{
  "num_hidden_layers": 14,
  "hidden_size": 320,
  "num_attention_heads": 10,
  "num_key_value_heads": 2,
  "head_dim": 32,
  "intermediate_size": 832,
  "vocab_size": 12218,
  "hidden_act": "geglu",
  "norm": "rmsnorm",
  "norm_place": "pre",
  "norm_eps": 1e-06,
  "positions": "rope",
  "rope_theta": 10000.0,
  "rope_fraction": 1.0,
  "qk_norm": false,
  "attn_scale": 0.177,
  "bias": "none",
  "tie_word_embeddings": false,
  "parallel_block": false,
  "init": "orth",
  "init_std_qkv": 0.0323,
  "init_std_o": 0.00611,
  "init_std_up": 0.0323,
  "init_std_down": 0.00611,
  "optimizer": "adamw",
  "learning_rate": 0.00114,
  "beta1": 0.9,
  "beta2": 0.95,
  "weight_decay": 0.11,
  "lr_head": 0.00765,
  "max_grad_norm": 2.0,
  "warmup_steps": 232,
  "schedule": "wsd",
  "decay_fraction": 0.742,
  "decay_shape": "linear",
  "final_lr_fraction": 0.1,
  "batch_tokens": 65536,
  "max_seq_len": 512,
  "doc_mask": true,
  "train_tokens": 438100000,
  "max_steps": 6685,
  "dataset": "wikipedia_en"
}
Each number is 128 + 32 x the weight over its row's rms, rounded and kept within 0 to 255. Layers, rows and columns count from 0. The size above them is the row's rms in percent of the matrix's.

# layer 5 attention query, 320x320, rms 0.0529, rows 163-177,195-208,227-240,259-272,291-304, columns 240-319
size [113 117 113 122 125 105 110 105 101 111  96 101  95 120 101 101  96  91  99 108 142 111 101 102  98 110 111 102  96  95  84  83  99  93 109 111 105 121 103 107 103 110 121  90 100 102 110  95 129  96 102  95 103 109 105 106  78  93  78  96 102  95 103 104  90  93  93 105 106 105  92]
[[127  82 107 113 164 100 157 113 123 194 105 120  69 124 109  65 131 109 194 113  62 179 105  66 139  95 107 174 147 100 100 167 164 132 128 101 119 133  27 114  99 136 123 155 129 177 126  86 125  55 119 114  90 124 164 159  66 129 145 139 134 207  93  97  84  95 193  53 156 142  82  99  98 128 139 111 110 140 145 164]
 [152 133 194 151 103 155 115 135  72 117 183 193 165  67 116 158 170 113 137 144 149  56 121  75 182 114 181  93  97 139 139 101 135 129 167 121 153 113 137 117 101 117 107 144 134 155 160 124 114 159 125 131 147 116  91  51 182 144 105  96 124  94 135 107  99 139 123 106 110 159  98 190 177 122 127 185 138 106 121 113]
 [161 104 126 110  98 112 103 102 196 126 188  90 100 124  90 176  91 116 140 137 157 151 123 154 128  89 105 194 158 144 154  82 108 135  94 104 122  96 146 168 172  61 126  84 146 127 150 158 120 165 122  86 137 106 165 184  46  90  96 167 189 148 100 158 165 143  82 148 135  95 160  88  96 108 118 123 148 160 101 127]
 [117 146  93 165 109 115 117 130  92 158  68 182 122 143 146 121 160 113 103 119 126 102 156  62 139 222 180  83 116 119 149 106 147 129 166 149 108 168  84 104  66 151 106 140 127 149 102  83 150 118 112 138 109 144  62  30 183 137 112  79  95 140 154 130  63 166 163  69 141 143 103 151 160 120 171 125 134 110  94 160]
 [107 136 142  80 139 108  91 146 159 103 125  84 141 153 145 145  79 117 146 150 122 151 106 154 115  97  87 181 138 126 130 151  98 131 112 132  81 107 142 104 163  80 159  62 152 115 102 119  74 112 135  68 136 128 114 182  83 123 121 122 122 125  89 179 170 146 110 161 140  67 155  93 130 161 117 137  76 152 152 109]
 [ 92 115 154 140 161 121  89 140 118 127  62  97 213 144 168  98 119 175 115 107  94 168 125 141 147  78 111 141 110 104 128 118 112  95 124  92  81 120 127 105 117  68 145 101  96 103 161 107 112 100 153  84 118 121 141 135 122 147 153 149  83 146 107 171 106 138  97 100 159  83 108 145 125  82 121 129 124 150 116 131]
 [109 123 131 123 113  73 153  95  94  94 140 114 113 162 119 183 104 108  75 129 115  64 167 133 155 168 166  82 167 194 164 117 133 107 126 143 117 114 131 133 138 150  89  94 183 168 121  84 133 159 119 163 155 128  39 142 188 130  95 135 143 135 182 182 144 150 137 175 108  98 150 117 167 130 176 123 123 191 119 157]
 [ 78 149 105 135 127 125 138  93 137 179  84 137  74 107 115 101 147  51 163 152  63  77 154 132 126 173 127 139 180  83 156 157 147  92 126 103 205 125 156  87 100 166 134 195  90 112 124 111 190 120  86 152 112 125  83 115 129 120 134 107  80 115 110  43 126 136 202  82 135 161  93 157  76 123 146 127  93 165 149 180]
 [125 184 115 139 123 115 112 118 137 196  88  79 162 155 141 121 156  99 183 146 113  74 129 136 113 175 129 151 170 146 115 159 145  72 148 151 198  72 156 100  96 166 147 138  92  45 127 112 153 139 151 138 128 116  93 165 125 153 139 127 105 122 104 129 178 156 106 152 203 118  96 138 114  62 104 149 189 167 206 151]
 [ 65 120 123 139 122  97  95  97 145 197  69 131 148 129 129 112 159  83 160 133 139  74 148 145 110 188 160 125 150 128 104 152 164 100 156 149 190 131 155  63 114 131 148 180 101  24 133 112 116 116 104 100 122 152  58 147 175 165 139 114  76 120 105  92 172 140 193  91 146 100  79 146 137 122 129 156 188 129 128 154]
 [ 80 106  49 198 142  76 107 112  93 130  55 103 156 157 134 149 113  94 101 127 129  77 149 143 152 147 136  69 115 172 157 139 129  61 193  86  67 121 124  76 123 178 124 130  86 125 158  88 155 140 122 131 148 141  90 115 141 170 132 173  84 138 202 112 140  92 125 129 146  82 118 154 121 209 127 119  79 121 140 178]
 [141 162  97 184 148 123 113 134  49 107 108 164 130 162 123 155 154 118 158 117 132 126 138 131  98 127 137 111 152  65 161 100 136 158 166 178  81 119 132 140 134 161 179 130 157  82  88  93  88  98 170 113 138 114  29 137 175 162  60 141 137  64 160 139 152 129 119 204 116 125 153 153 157 126 160 113  77  90 103 121]
 [138 103 136  75 125 149 103 131 144 108 185 123  82 123  81 133 147  44 153 115 161  54  79 115 152 159 205 157 109 189 108 162 106 108 140 121 156 148 152 146  69 107 148 142  89 136  96 161 115  76 122 134 142 187 110 109 142 127 132 110 150 123 129 143 145 120 161 180 128 131 120 122 117  83 124 195 110 128 180 100]
 [ 98  73 178 120 151 146 187 121 188 164 125 105 149 121 129  44 116 144 104  84 129  99 135 106 155 144 114 152 149  99  84  91 141 135  99 128 122  78 121 156 120  93 123 122 113 130 128 138 139 135  29 114 142  67 164 126  79 117 137 155 132 173 141  90  85 143  85 127 144 168 131 108 112 153 132  91 161 112 130  98]
 [132 139 187 108  67 152 156  98 165 140 179 125 177 100 148 147 136 102 104 149 141 107 220 106 157  49 121 161 191 131 134  99 117 107 167 113 140  92 147 111 133  67  84 133 132 106 152 156 107 186 129 120 144  98 103 130 124 141  74 100 153 122 137 108 138 151  79  82 142 102  85 127 130  80 101 167 184 135 144  87]
 [107 111  95 130 160 112 104 153 102 161 102 106 140 138 148 115 102 162 184 129 147  55 176 188 107 102 173  94 188  65  88 140  89  56 110 113 226 102 158  99 116 117 164 119 149 122  86 132 169 103  95  85 116  86 112 178 100 106 132 143  94 128 136 142 121 126 133 135 132  78  82  96 110 157  89 126 129 185 127 145]
 [154  84 146 164 135 140 150  87 180  83 179 131 206 103  72 145 132  84  63 118 133 127  69  77 161 195 101 112  69 132 154 145 138 152 177 159  62 154 113 107 102 125 110 152 166 124 156 100 136 123 121 135  96 169  89  62 168 145 124 121 149 121 144  98  99 110 148 140 133 164 156 125 169 112 167 189 105  62 115  98]
 [123 147 160 136  93 106  53 185 141 160 146 107  58  87 118 127 101 137 151 150  87  67 166 145  92 107 175 144 148  95 108 133 109  95 103 112 178  84 155 196 139  94 117 124 107 145 106 142  87  94 147 130 143 133 182 163  70  95 144 152  96 158 155 171 180 154 125 121 152  88 157 132  98 112  91  83 144 146 105 171]
 [ 87 159 110 161 137 126 202  87 112  65 104 166 180 142 134 136 138 138  63 159 160 142 129 102 171 174 132 117 105 131 135  94 161 169 149 139  81 169  93  99 103 132 164 109  99 168 151 128 129 109 102 151  97 159  76  79 199 147  90 149 112 137 116 116  97 111 119 115 118 186 110 136 114 138 145 134 111  58 118 101]
 [124 109 127 108 129  78  49 193 130 181  93  73  99 124 195 126 117 116 153 155 147  61 130 154 181 117 157 132 159 109 135 119  78 105 105  89 138 120 119 111 113 162 101 127 185  87 137 123 129 205 149  91 177 111 103 202  99 119 117 139 100 102  91 154 224 132  89 144 143  39 102 133 172 124 123 150 115 145 119 127]
 [109 136 146 133 140 143 106  83  95 148  96 116 183 148 210 154 110 137 159 124 114 144 113 184  95 132  72 158 158 141 153  81  69 121 103 134 137 185 118  95 174 122 217 143 164 128  97 109 131 117 130  60 114  89 112 200 140 136 167 159  95 122 111 141 136 115  73 149 178  42 130 112 150 123  77 149 153 148 124  83]
 [143 188 122 121 140  64 149 127 137 123  64 116  93 108 127 170 142 126 147 125 109 149 146  73 146 162 107  73 100 139 151 132 161 108 120 153 113  56 126 150 120 112 132  51 107 147 122 155 104 148 162 159 153 181 106 103 139 109 103 147 115 108  80 164 121 138  75 158 113 217 109 127 129 106 126 157  84 111  95 130]
 [105 131 139 155 106  99 184 186 171 156  95 103 118 147 104 125  95  86 121 120 121  83 166 106 152 116 169 160 105  95 132 154 164 133 134  61 158 130 137  88 113 153 106 140  88  96  94 144  73  58 182 194 132 115 109 136 118 142 161 119 152 143 124 103 110 155 183 115 173 137 113 125  63 141 185 132  89 140 133 159]
 [139 144 195 147 188 129 151 175 127 158  97  51 114 119 192 114 124  78 122 123 192  64 167  92 166 108 127 103  86 156  83 157 153  84 130  46 114 112 164 131 113  88  99 108 114 150 179 138 128 101 135 133 114 115 111 158 118 104  81 163 112 104 116 173 155 136  85 163 155  69 116 131 111 108 167 152 146 136 119 153]
 [154 146 127 184 127 105 173 158 143 141 124 159  59 157 121 157 138  59 154 106 120 117 111 140 103 137 151 126 148 143 156 178 169 137 192  74 129  58 124  80 105 157 108 155 116  55  92 149 117 124 209 142 141 110  83 151 175 146 146 135 105 112 118 131 133 122 126 182 146  68  71 144  79 106 189 120 100 139 122 139]
 [104 137 109 184 133  68 108  73  80 178  63 129 128 128 167 149 131 156 127 120 144 162 131 187 132 149  89  87 161 134 146 113 119 152 145 136 138 123 154 102 153 100 174 112 150 169  63 113 167 145 152 102 101 120  43 140 175 134  94 126 117  97 103 138 169 126  56 164 145  81 139 118 174 115  92 157 112  95 141 109]
 [145 153  75 181  93  87 140  86  98 105 110 156  99 160 110 159 116 121 162 106 133 199 140 171 115 121 112 161 131 130 147  84  78 179 133 191  95 128 117 158 145 161 155 121 143 115  92 151 156 198 140 106 162 172 110 131 164 154 128 127 126 123 138 114 158 130  72 190 106  82 155  94 154 136 136 111 167  91 113 129]
 [177 149 164 121 117 132 179 145 189 109 111 142 137 136 105 148 124 114 131 120 123 130 120  91 148 109 125 135 122 142 121 147 124 102 120 136 117  94 145 133  71 109 101 126  59 107 153 191 161 113 148 211 144 147 146  94 111 159 135 181 130 114 147 160 107 128 199 143 130 197 134  94  96 112 161 146  50 108 118 154]
 [145  88 155 101 116 126 136 113 132 186 102 146 130  65 152  37 132  69 135 100 100  66 126 172 125  59 100  66 150  89  91 150 139 118 121 133 170  57 170 159  79 123  96 103 139 185  94 124 145 153 151 138 109 102 150 124  78 176 154  97 151 199  82 218 125 123 106 102  38 148 100 126  97 162 134 142 136 136 186 128]
 [188  75 153 156 138  98 110 120 111 109 135  52 106 165 146  87  91 139 170 126 171 103  68 193 119 121 111 108 118 115 107 124  97  72 120 109 140 145 135  93 107 141 178 125 136  91 163  64 123 133 171 110 119 141 135 148 117 144 189  78 119 149 142 147 155 190 120 137 129 164  56 132 103 116 133 131 123 111  84 147]
 [121 126 127 136 194 170 135 126 107 145 176 163 138 127 111 158 178  83 115 128 102 171 146  43 133 106 114 119 129 165 139 123 179 137 136 153  67 130  70 130 113 126 114 151 107 172 114 202 106 154  49  78 154 149 107 134 130 125  87 158  98 108 118 156  76  71 115 144 107 137 193 133 148 133  91 142 137 116 187 103]
 [111 157 153 120 121 125 114 129 148 139 195 111 157 102  75 183  85 133 100 165 127  95  81 157 107  98 118 142 143 100 223  84 112 154  84 115 163 139 141 141 162 155 121 120 162 148 137 141 101 159 114 141 104 115 148  92  39 119 130 100 159 141 145 114 162 153 114 144  92  97  84 128 129 141 145  86 104 135 116 192]
 [103 116 152 161 131 104 113 106  78 109 123 149 169  96 167 124 178  39 108 118 139 112 171 111 143 165 145 124 125 191 101  85 161 150 154 123 132 160 112 108 121 122  98 111  98 130  91 104 159 127 125 108 158 169  95 123 231 131 100 142  66 111 168 104  92 119 121 144 125 172 102 169 168 138 103 108  89 139 166  77]
 [115 139 146 124 152 116 154 170 179 131 139 116 109 126  69 158 118  98 180 157 153  98 121 105  96 103 112 113 135  55 154 152  84  90 110 102 197 114 133 116 126 139 153 121 116 108 180 116  61 112 159 166 111  75 126 150  82 123 132  80 153 108  63  97 105 121 156 119 179  97 129 114 112 118 140 152 156 127  55 145]
 [118 127 164 122 123 135 110 122 141  66 107 105 106 163 151 164 176 143 118 174  99 145 178  55 152 121 101 165  93  85  81 127 115 121  49  73 110 186 150  95 138 126 155 124 108 144 136 136 135 135 157 179 108 143 147 146 155 111 144 125  79  86  56 154  92 134 102 152 166 158  37  86  89  96 145 123  92 125 140 115]
 [110 138  83 153 150 150 135 120  85 157 106 147  76  67 114 113  96 117  72 133 193  89 168 105 118 146 144  94 139 133 188 147 183 109 153  70 123 105 122 119 163 144 124 141 100 103  97  81 117 136 125 168 193 141  74  89 143 147 114 104  96 126 185  50 174 105 164 112 165 115 137 189 128 155 124  70 109 188 109 129]
 [105  57 135 160 145  94 114 174 112 176  94  88 185 106 135 122  98  92 130 130 150  72 137 131 153 116 142  83 170 193 152 170 160 101 224  67 167 159 125  94 136 124 141 146 139  71 162  94  90 134 112  98 184  90  82 122 128  83 121  93  65 165 185 132 135 112 179 103 161  66  98 211 118 103 178 160 165 162 129 120]
 [111 115 112 109 163 126 121 185 142 201 102 117 178 112 151 118 119  95 157 189 162  68 179 146 125 140 168 129 127 160 126 163 179 105 123  79 167 115 119 151 136 122 168 124 102  74 174 119 107 128 116 148 170 103 102 168 142  91 100 106  37 141 168  84 102 116 162 163 140 101  40 177 120  97 168 124 137 155  89 194]
 [ 80 127 115 126 161 123 125 125 101 157  86 141 204 138 160 149 114  84 186 114 174 121 165 132 117 206 176 127 170 171 139 200 123 113 165 117 169 129 121  58 136 144 190 138 110  79 155 122 125 110 124 114 143 123 107 143 150 132  96  98  71 139 142 123  86 135 216 141 130  92  65 168 138 101 147 156 151 133 121 175]
 [134 164 125 145 165 149 150  84 142  78 105 163  42 120 164 118 145 120 111 186 125 152 186 127 120 135 106  70  74 122 134  96 131 133 101  94  81 154  98 136 118 150 138 136  96 163 132 125 133 121 169 167 107  94 149 166 141 125 149 133  75  70 106 125 136 173 120 123 191 139 103 108  71 139 160 134 103 125 123 129]
 [ 88 150  93 125 135  87 106  94  79  99 129 186 123 195 147 141 134 132 102 154 133 171 175 122 139 185 163 142  98 123 134  96 135 194 139 143 127 145 137 117 121 123 133 115 109 125 132 110 198 149  92 159 147 118 189 151 177 127 130 146 103  47 128 128  88 145 130 152 103  83 101 106 150 102 156 145 122  79  93 144]
 [108  80 127 145 137  72 149 131 114 195 142  72 156 140  84 155  83 102 136 127 128  31 106 145  92 139 192 134 214 159 189 158 139 112 147  95 141  93 126 139 135 118 132 142 153  99 137 112 124 123 105 106 205 117  96 101 132 123 127  66 106 175 175 125 148 129 189  63 103  70 188 177 120 131 140 192 182 115 106 124]
 [135 117 159 108 143  86 125  87  65 149 145 109 141 118 141 134 116 128  79 159 119 158 111  76 156  98  81  55 132 143 170  84 140 121 137 123 141 172 131 161 105 140  92 128  86 156 168 100 102 121 171 129 134  81 142 133 115 135 120 114 159  68 135 212 118 113 100  71 133 123 139 137  92  74 159 125 166 135 134 158]
 [149 144 108 170 189  89 158 113 122 109 151 104 127 172 128 123  95  96  83  81 150  87 103 111 114 161 130 141  96 100 111 115 171  88 141  98  78  94 135 128 103 109 140 118 175 150 133  40 140  88 140  77 139  59 167 105 167 100 133 117 133 168 151 130 126 150 129 156 133 170 123  81 172 118  53 146 136 116 120  55]
 [146  99 127 163 148 160 113  95 146 172 146 106  81  53 103 130 133 122 136 136 137 128 134 108 123 134 128 109 104 122 113  92 114 130  70 139 160 183 116 156 138 137 101 140 142 101  83 164 136 126 118 176  85 219 110 139 116 131 118 129 172  73 109 167 111 135 127 150 115  94 193 155 100 175 108 140  96 127 113 234]
 [100 153 159  50 125 114  87  97 146 115 180 141 174 135 114 114 149 145 171 154 132 173 118 153  75 117  91 185 134 135 116 120 110 120 110 167 133  72 158 162 165  82 126 149 132 158 130 155 134 121 101 123 165  94 173 124 143 123 109  93 161 161  91  70 152 120  99 115 155 152 132 120 116 195  95 114 133 164 159  74]
 [109  91 101 189 113 102 126 102  64 153  87 117 133  97 168 151 166 132 148 128 129 122 132 157 118 187 181  84 123 113 139 137 111 133 199 140 160 169  67  64 119 164 158 144 192 132  89  60 133 129 176 154  77 123  59 143 174 220 108 126  55 105 126 164  96 134 153  92 154 134 138 131 132 105 130 143 107 161  97 198]
 [121 125 151 105  85 150 140 151 137 128 108 112  63 151 140 191 141 106 122 104 152  98 148 125 163 103  86 175 143 118 125 156  76 132 124 105  82 162 146 110 150  88 170 194  66  97 119 112  88 150 135  96 165 102 163 199  95  45 164 111  61 150 179 101 152 148  96 121 142 122 111 137 146 137 109 115 167 146 127  67]
 [127  66 186 133 153 104 150 150 131 106 139  93 156 171 151 142  95 135 123 120 133 155 129 121 148 133  72 185 116 111 137 120  85 115 153  80 125 208 148  89 187 155 189 120 136 128 103  97  96 140 142 129 137  69 129 109 124 129 183 133  38 137 138 155 120 112 137 162 138  66  78 159 156  95 137 163 115 106  70  86]
 [160 183  48 136  68 111 195 159  99 141  46 127 130 104 109 165  95 104 175 139 123 111 139 161 128 109 127  94 130  78 107 109 166 156 178 134 152 163 138 106 160 132 142 129 135 187  90 115 149 136 128 174 147 153 139 128  92 125  89 153 121 176 139 118 176 114 185 118 119 202 167 145 104 160 170 127 116 173  78 102]
 [138 139  86 127  91 111  83 127  91 128  98 142  99 162 134 153 179 109 178 112 103 113 129 168  79 169 169 109 137 142 149 182 135 133 151 175 171  84  67 108 104 153 167  85  99 107 176 106 182 141 192  97 142 136  63 160 163 139  58  89 131 132  87 178  89 129 171 111 216 137  86 121 116 104  99 106 139 123 166 182]
 [153 163 146 129 117  84  83 143 112 133 169  89 127 118 140 139 157 150 112 170 157 122 144 127  83 144 121 162 159 143 146 197 153  81  96 153 190 150 111 121 155 140 154  76 141  89 152  74 173 167 128 104 113 106  69 159 174 113  99  98  60 166 134 102 113 187 186 130 121 126 112 113  85 117 145 108 166 182 131 161]
 [108 145 115 126  99  87 104 171  83 140 101  93 150 148 178 133 159 115 165 129 104  98  99 139  85 179 149 123 134 151 146 204 157  89 139 133 205 109 112 110 123 178 175 114 136  62 114  95 199 163 162 130  90 103  92 185 193 137  97  87  97 156 129 133  96 134 191  82 159 101  85 150 114  73 143 115 117 133 146 157]
 [109  86 141 153 126  83 126 150 122  95  49 116 129 148 196 170  93 113 109 130 161 100 134 149 139 166  72 110 122 117 147 113  97 146 185  81 163 174 141  76 157 159 206 121 122 143  87  90 134 123 131 151 162  67  80 102 182 151 138 155  24 138 173 137 155 137 145 143 151  92 108 152 181  98 119 151  84 166  93  94]
 [102  78  97 147 150 118 154 150  83 116 118 101 106 185 146 155 155 146  80 118 136 100 166 148 141 123  90 155  91  83 142 162 110 128 204 126 115 182 118  92 149 134 178 148 142 140 147  62 154 139 158 137 169  86 143  94 142  81 169  94  28  88 148 119 111 137 119 106 147 134 124 136 217  83 171 137 105 142  62 164]
 [146 155 133 112 120  98 145 181 143 170  84 141 103 127  99 118 160  75 131 107  93 104  97 123 177 143 158  88 114 126 111 157 204 109 105 200 115  43  88 127 105 161  98 103  92 140 142 153 119 112 149 153 146 135 122 109 105 139 106  91 195  64 119 116 117 109 137  80 162 129 144 119 106 141 200 143 110 106 188 173]
 [118 102 113 179 132 183 122  95 119 121 119 116 126 168 156 137 105  83  54 124  74 108 102 107 118  69 115 127 204 121 132  93  91 111 141 139 192 143 135 119 167 130 101 141 120  94 105  70 106 126 164 107  90 129 148 140  96 128 148  53 189  60  61 206  79 206 127 113 101 145 152 120 121 114 132 113 173 100  86 107]
 [175 163  87 128 113 118 185 182 128 159  97 139  99 145 115 141  94 179 118 125 126  95 159 147 138 155 192 109 148 103 195 123 142 136 152 114 166 133 106  89  70 166 104 165  64  68 114 135 146 110  96 158 175 100 165 116 151 130 102 112 144 152  86 167 150 189 139  94  99 131  92 173 130 146 107 100  97 149  66 135]
 [148 114 101 148 194 134 142  73 111 110 138 170 133  99 134 148 121 102 154 135 114 165  75 127  93 102 107 103  88 168  68 112 106 131 105 134 131 160 211 187 145 111  98  92 153 213 160 172 140 120 178 151  77 111 165 144  94 156 135 110 100 116 154  62 117 116  99 138 100 142 165 101 129 132 161 172 163 105 143  69]
 [ 98  95 170 113 124 132  81 119 188 158 205 142 124 125 101 128 120 141 110 134 168 158 174 124 147 129 152 166 134 128 142 188 174 165  75 131 142 104 154 132 152  85 162 105  93 124 121 130 107 141 108  88 110 154 150 136 185 104 168  76 137  85  98 155 102 106 138 105 155 114 136 140  90 109 120 154 117 125 149 184]
 [145 132  60 170 132  75 182 127  53  82  78 151  90 122 207 172 123  93 171  95  97 111  65 162 114 143 135  82  78 143 125  72 114 148 187 129 122 157 136 152 104 143  98 137 143 133 136 111 148 135 133 160 118 135  97 139 116 197  85 174 100 106 211 117 152 122 132 152 121 157  97 111 150 135 127 167 143 138 118 112]
 [ 96 108 166 102 148 145  78 133 176 181 169 143 170 135  97 155 164 118 109 117 179 116 213 133  98 150 170 159 147  93 118 191 152 136  95 102 105 157 121 114 144 121 175 118  33  90 140 107 121 147 117  91 133  93 159 116 153  55 150 135 154 170  77 150 131 104 122 125 114 140 137 137 100 156 133 102  82 111  72 156]
 [106  89 160 146  59  95 119 160 111 181 104  89 169 180  96 119 131 108 125 145 114  71 144 138 151 115 126 160  88 126 149  84 137 133 142 118 131 182 138 103 161 142 107 110  52  95 133  73  77 172  98 152 141  92 169  63  91 162 106 162 122 153 126 140 101 204 105 215 107 122 130 120  87 165 119 133 136  89  67 143]
 [147 119  63 151 133  88 128 143 110 173 124 141 138 116  96 189 123 149 162 176  99 111 118 116  84 179 139  37 156 138 104 142 129  80 177  56 187 165 161 143  89 190 169  81 168  81  84  99 181 119  83 177 104  84 150 114 118 170  46 125 139  98 167  89 182  88 127 138 161  95  95 111 121 104 115 110 136 154 102 151]
 [142 183 123 104 123 160 181 117  85  67  86  91  83  88 151 144 121 185 217 130 117 102  74 151  38 158  84  93 119  92 176 132 113 153 120 157 154 114 135 120 141 163 168 170 136  81 160 112 171  90 118 144 155 128  82 123 150 134 140 132 111 117  97 127  91 128 122  62 147 122 174 129 131 120  88 154 163 176 141 132]
 [151 166 143 137 160 119 164 139 125 146  74 140 127 128 102 143 123 149 149 142 121  69  91 151 135 155 100  87 130 146 172 132 165 108  82  94 132 135  97 157 149 121 135 142 169 145 170 134 133  65 139 141 116 119 130 144 106 123  85 105  91  99 117  53  82 143 141 142 107 109 137  88 106 111  94 128 170 202 137 118]
 [114 142 132 121 157 101 166 152  93 146 121 110 114 178 126 104 142 167 156 129 136 100 126 147 116 200 114 136  88 145 150 133 141 131 108 131 144 130  99  42 190 153 216 140 103  74 171 145 161  99 142 113 121  99 162 126 135 115  91 119  87 138  77 160  81 147 154  73 153  85 143 130  87 101 122 107 187 184 137 210]
 [117 133 130 197 131 110 115 125  90 105 124 161 131 138 136 171 149 151 119 137 101 115 157 156 161 136 120 116  87 174  99  73 130  88 195 115 111 171  96 102 119 152 111 134 100 136 123  73 152 159  96 120 133  45  99 107 127 162 140 213  83 159 163 148  98 209 153 163 103 141  93 105 171 161 100 154 111 107  79 119]
 [ 89  89 165 126 121 102 108 134 138 136 121 108 168 139 143 143 183 184  89 130 171  69 115 136 144 156 152 136  81  64 106 115 132 155 148  81 117 183 132  82 192 113 169 125  94  99 173  96  91  95 133 103 155  47 198  64 172 130 143 129  79  85 139 139  68 171 159 168  95  95 129  99 115 121 107 159 146 144  66 156]
 [ 91 145 128 146 154 128 130  85 124 124 205  47  85 123 125  65 144 112 204 193 128 120  98 134  37 148  83 150 114 106 122 168 127 155  78 130 130 145 172 180 107 142 152 192 108 152 120 117 171  83 156 116 160 141 128 161 134  92 112 115 146 166 113 130 184 123 108 114 176  81 204 187 132 122 163 150 154 122 113 123]
 [134 106 180 102 103 160 130 126 143 125 133 141 195 184  85 136 137 137 167 113 137 135 198  77 123  99 198 127 124  95 154 179 187 148 114  74 128 139 123 112 135 117 147 114  89 113  25 117  68 123 173 123 161 114 172 108 162 103 147 129 122 123 144 126 108  98 137 101 118 116 189 109  67  88 167 125 140  69  65 171]]
# layer 5 attention key, 64x320, rms 0.0584, rows 35-48, columns 240-319
size [104 103  84  88  97 119 132 106 112 110 116 110 116 101]
[[114 161 113 129 143 124 103 192 128 110 130 169 191 107  94  99 184  89 143 120 143  64 172  91 153  96 173 122 101 161 151 159 173 101 113 133 115  78 165 149 150 109 122 110 145 169 164  92  63  89  88 150 171 102 143 135 144 103 115 108 163 156  83 129 153 140 120 107 102  86 121 142 181 144  94  83 103  87  97 140]
 [155 110 131 102 163  89  95  87 108 119 102 111  81 106 138 184 147 165 142 167 138 153 144 130 122 108 102  94 202 127 189 140 117 192 151 140 113 145 125 133 105 126 160 143 151 124 122 138 165  77 166 152  57 157  84 137 150 193 106 114 120  59 141 131 148  81 132 198 221  90  92 113 138 109 151 139 178 157 105 137]
 [ 60 165 154  97 150 152 144 159 158 167 110  96 165 142 164  96  99  83 118 162 165 141 157 178 104 118  80 174  99 118 120 181 124 117 129 120 124 122  99  98 174 105 115  93 119 141 152  78 135 136 118  31 123  90 117 152  83  58 164 133 137 104 104 179 133 106 107 149  84 146  98 156 152 102 143  81 141 139 149  66]
 [154  90 102 107 100  82 114 102  96 116 111 163  72 107  93 147 161 183 115 144 141 135  94  85 121 121 105  98 161 127 135  64 132 123 158 156 176 122 176 152 100 159 123 144 135 112 174 164 138 101 143 201 103 133 127 142 158 168  55 108 115 117 124  82 135 157 115  91 157  91 119 127 124 105 127 179 146 139 105 169]
 [100 175 138 185 150 137 139 145 168 132 130  87 135 160 173 129 103  93 127 102 126 116 145 200 126 121 141 186  86  74  85 137 149 142 110 136 109 132 106  96 156 150 117  91 145 145 144 124 132 102 118  89 162  79 146 177  65 103 213 120 157 125 116 169 139  91 119 159  72 165 135 148 163 136 116 134 136 112 155  99]
 [ 99 130 144 145 165 106 155 159 133 174 219  98 161 148 174 132 153 104 185 135  96 123 134 152 171 141 165 167  87  90  88 130 100 170 139  95  82 172 102  81 127 137 130 162 115 118 160  72  90 152 117  72 123 114 133 162 100  55 171 145 110 142 127 214 110 160 137 120 113  96 142 119 155 143 129 156 181 112  77 158]
 [108 152 105 121 112 109  51 163 161  98  55 147 120  93 111  97 150 159 102  84 169 118 166 109 139 140 149  97 156 114 120 100 115 180 195 144  81 115 135 175 150 107  96 122 171 137 119 140 156  94 132 108  96 120 103  83 172 206 101 187  90  97 118 134 147  88 152 125 142 165 121  97 104 104 168 108 127  79 132 124]
 [138 100  87 111  93  66 121 106 127 119 165 173 131 139  43 133 216 146 149 181 122 115 130 110 155 153 162 131 127 149 172 186 137 100 136 160 122 151 183 154 147 167 108 155  73  96 117 123 130 113 138 210  55 150 120 145 199 146  94 119 133 134 127 105  60 109 166  92 139  81 101  89  67 132 145 145 171 101  95 172]
 [ 97  92 134  93 101  98 176 118 148 145 174 106 114 147 115 103 152 112 106 132 148 176 155  59 156 147 104 133 140  65 156 152  95 157 110 143 134 200 160 149  98 140 110 188 118 136 179 151 126 150 134 199  60 138 119  90 119 103 154 140 144 132 143 105  96 123 143  50 106  85 163 115  59 130 157 136 150  90  87 171]
 [159  65 142 155  80 166 179 126 153 142 135 112 143 170  78  86 153 105 128 155 146 142 125 104 166 157 151 147 108 120 118 159 153 207 122 147  92 175 151 125 140 175  96 186 114 169 119 157 127 192 137 198 111 152 122 123 138  88 150 128 160 123 171 163 119 175 192 123 122  94 172 140 123 150 152 142  98 127  79 169]
 [ 94 148 151 147 126 185 179 174 104 125 132 119 131 162 156  94  94  60 138  67 114 120 127 152 169 133 187 147 121 101 126 126 119 143 190 105 109 110 107  76 132 121 113 139 127 148 124 143 142  95 120 128 124 115 160  80 134 165 132 177  87 130 182 138 180 135 162  73  94 118 132 106 147 152 146 139  90 123 136 127]
 [163 131 109 189 158 134  93 110 114 110 149 147  88 144 161 143 109 151 108  29  94 177 154 181 102 155 131 215 133 113 115  84 104 165 128 150 102 110  69  33 140 185  20 130 173 178 105 184 141 156 139 130 158  94 128 136  62 115 160 151 134 114 157 123 137 113 165 152  80 169 208 134 122 173 168 130 113  96 165 136]
 [ 58 199  70 138  78 132  86 122 136 149 140 139 110  82  92  53 157 152 156 173 178 128 194  44  88 117 159  72 107 124 152 165 135 143  93 181 155 171 186 175  95 129 147 221 131  62  93  81 159 160 109 145 101 164  98 135 184 115 165  95 152 123 109 159  62 110 140 148 164  92 111 119 105 122 116 102 152 116 119 159]
 [141 149 166 170 189 105 119 140 151  92 105 159 169 152  84 157 150 107 235 167 133 140 170 159  90 146 163 164 145  95 131 128 186 113 132 160 111  88 165  69 207 113 127  94 122 149 151 117 106 162 177 156 171  99 152 155 150 118 166 114 126 142  70 155 141  97 165 142 104 154  74 126 185 134 145 126 111 106 138 150]]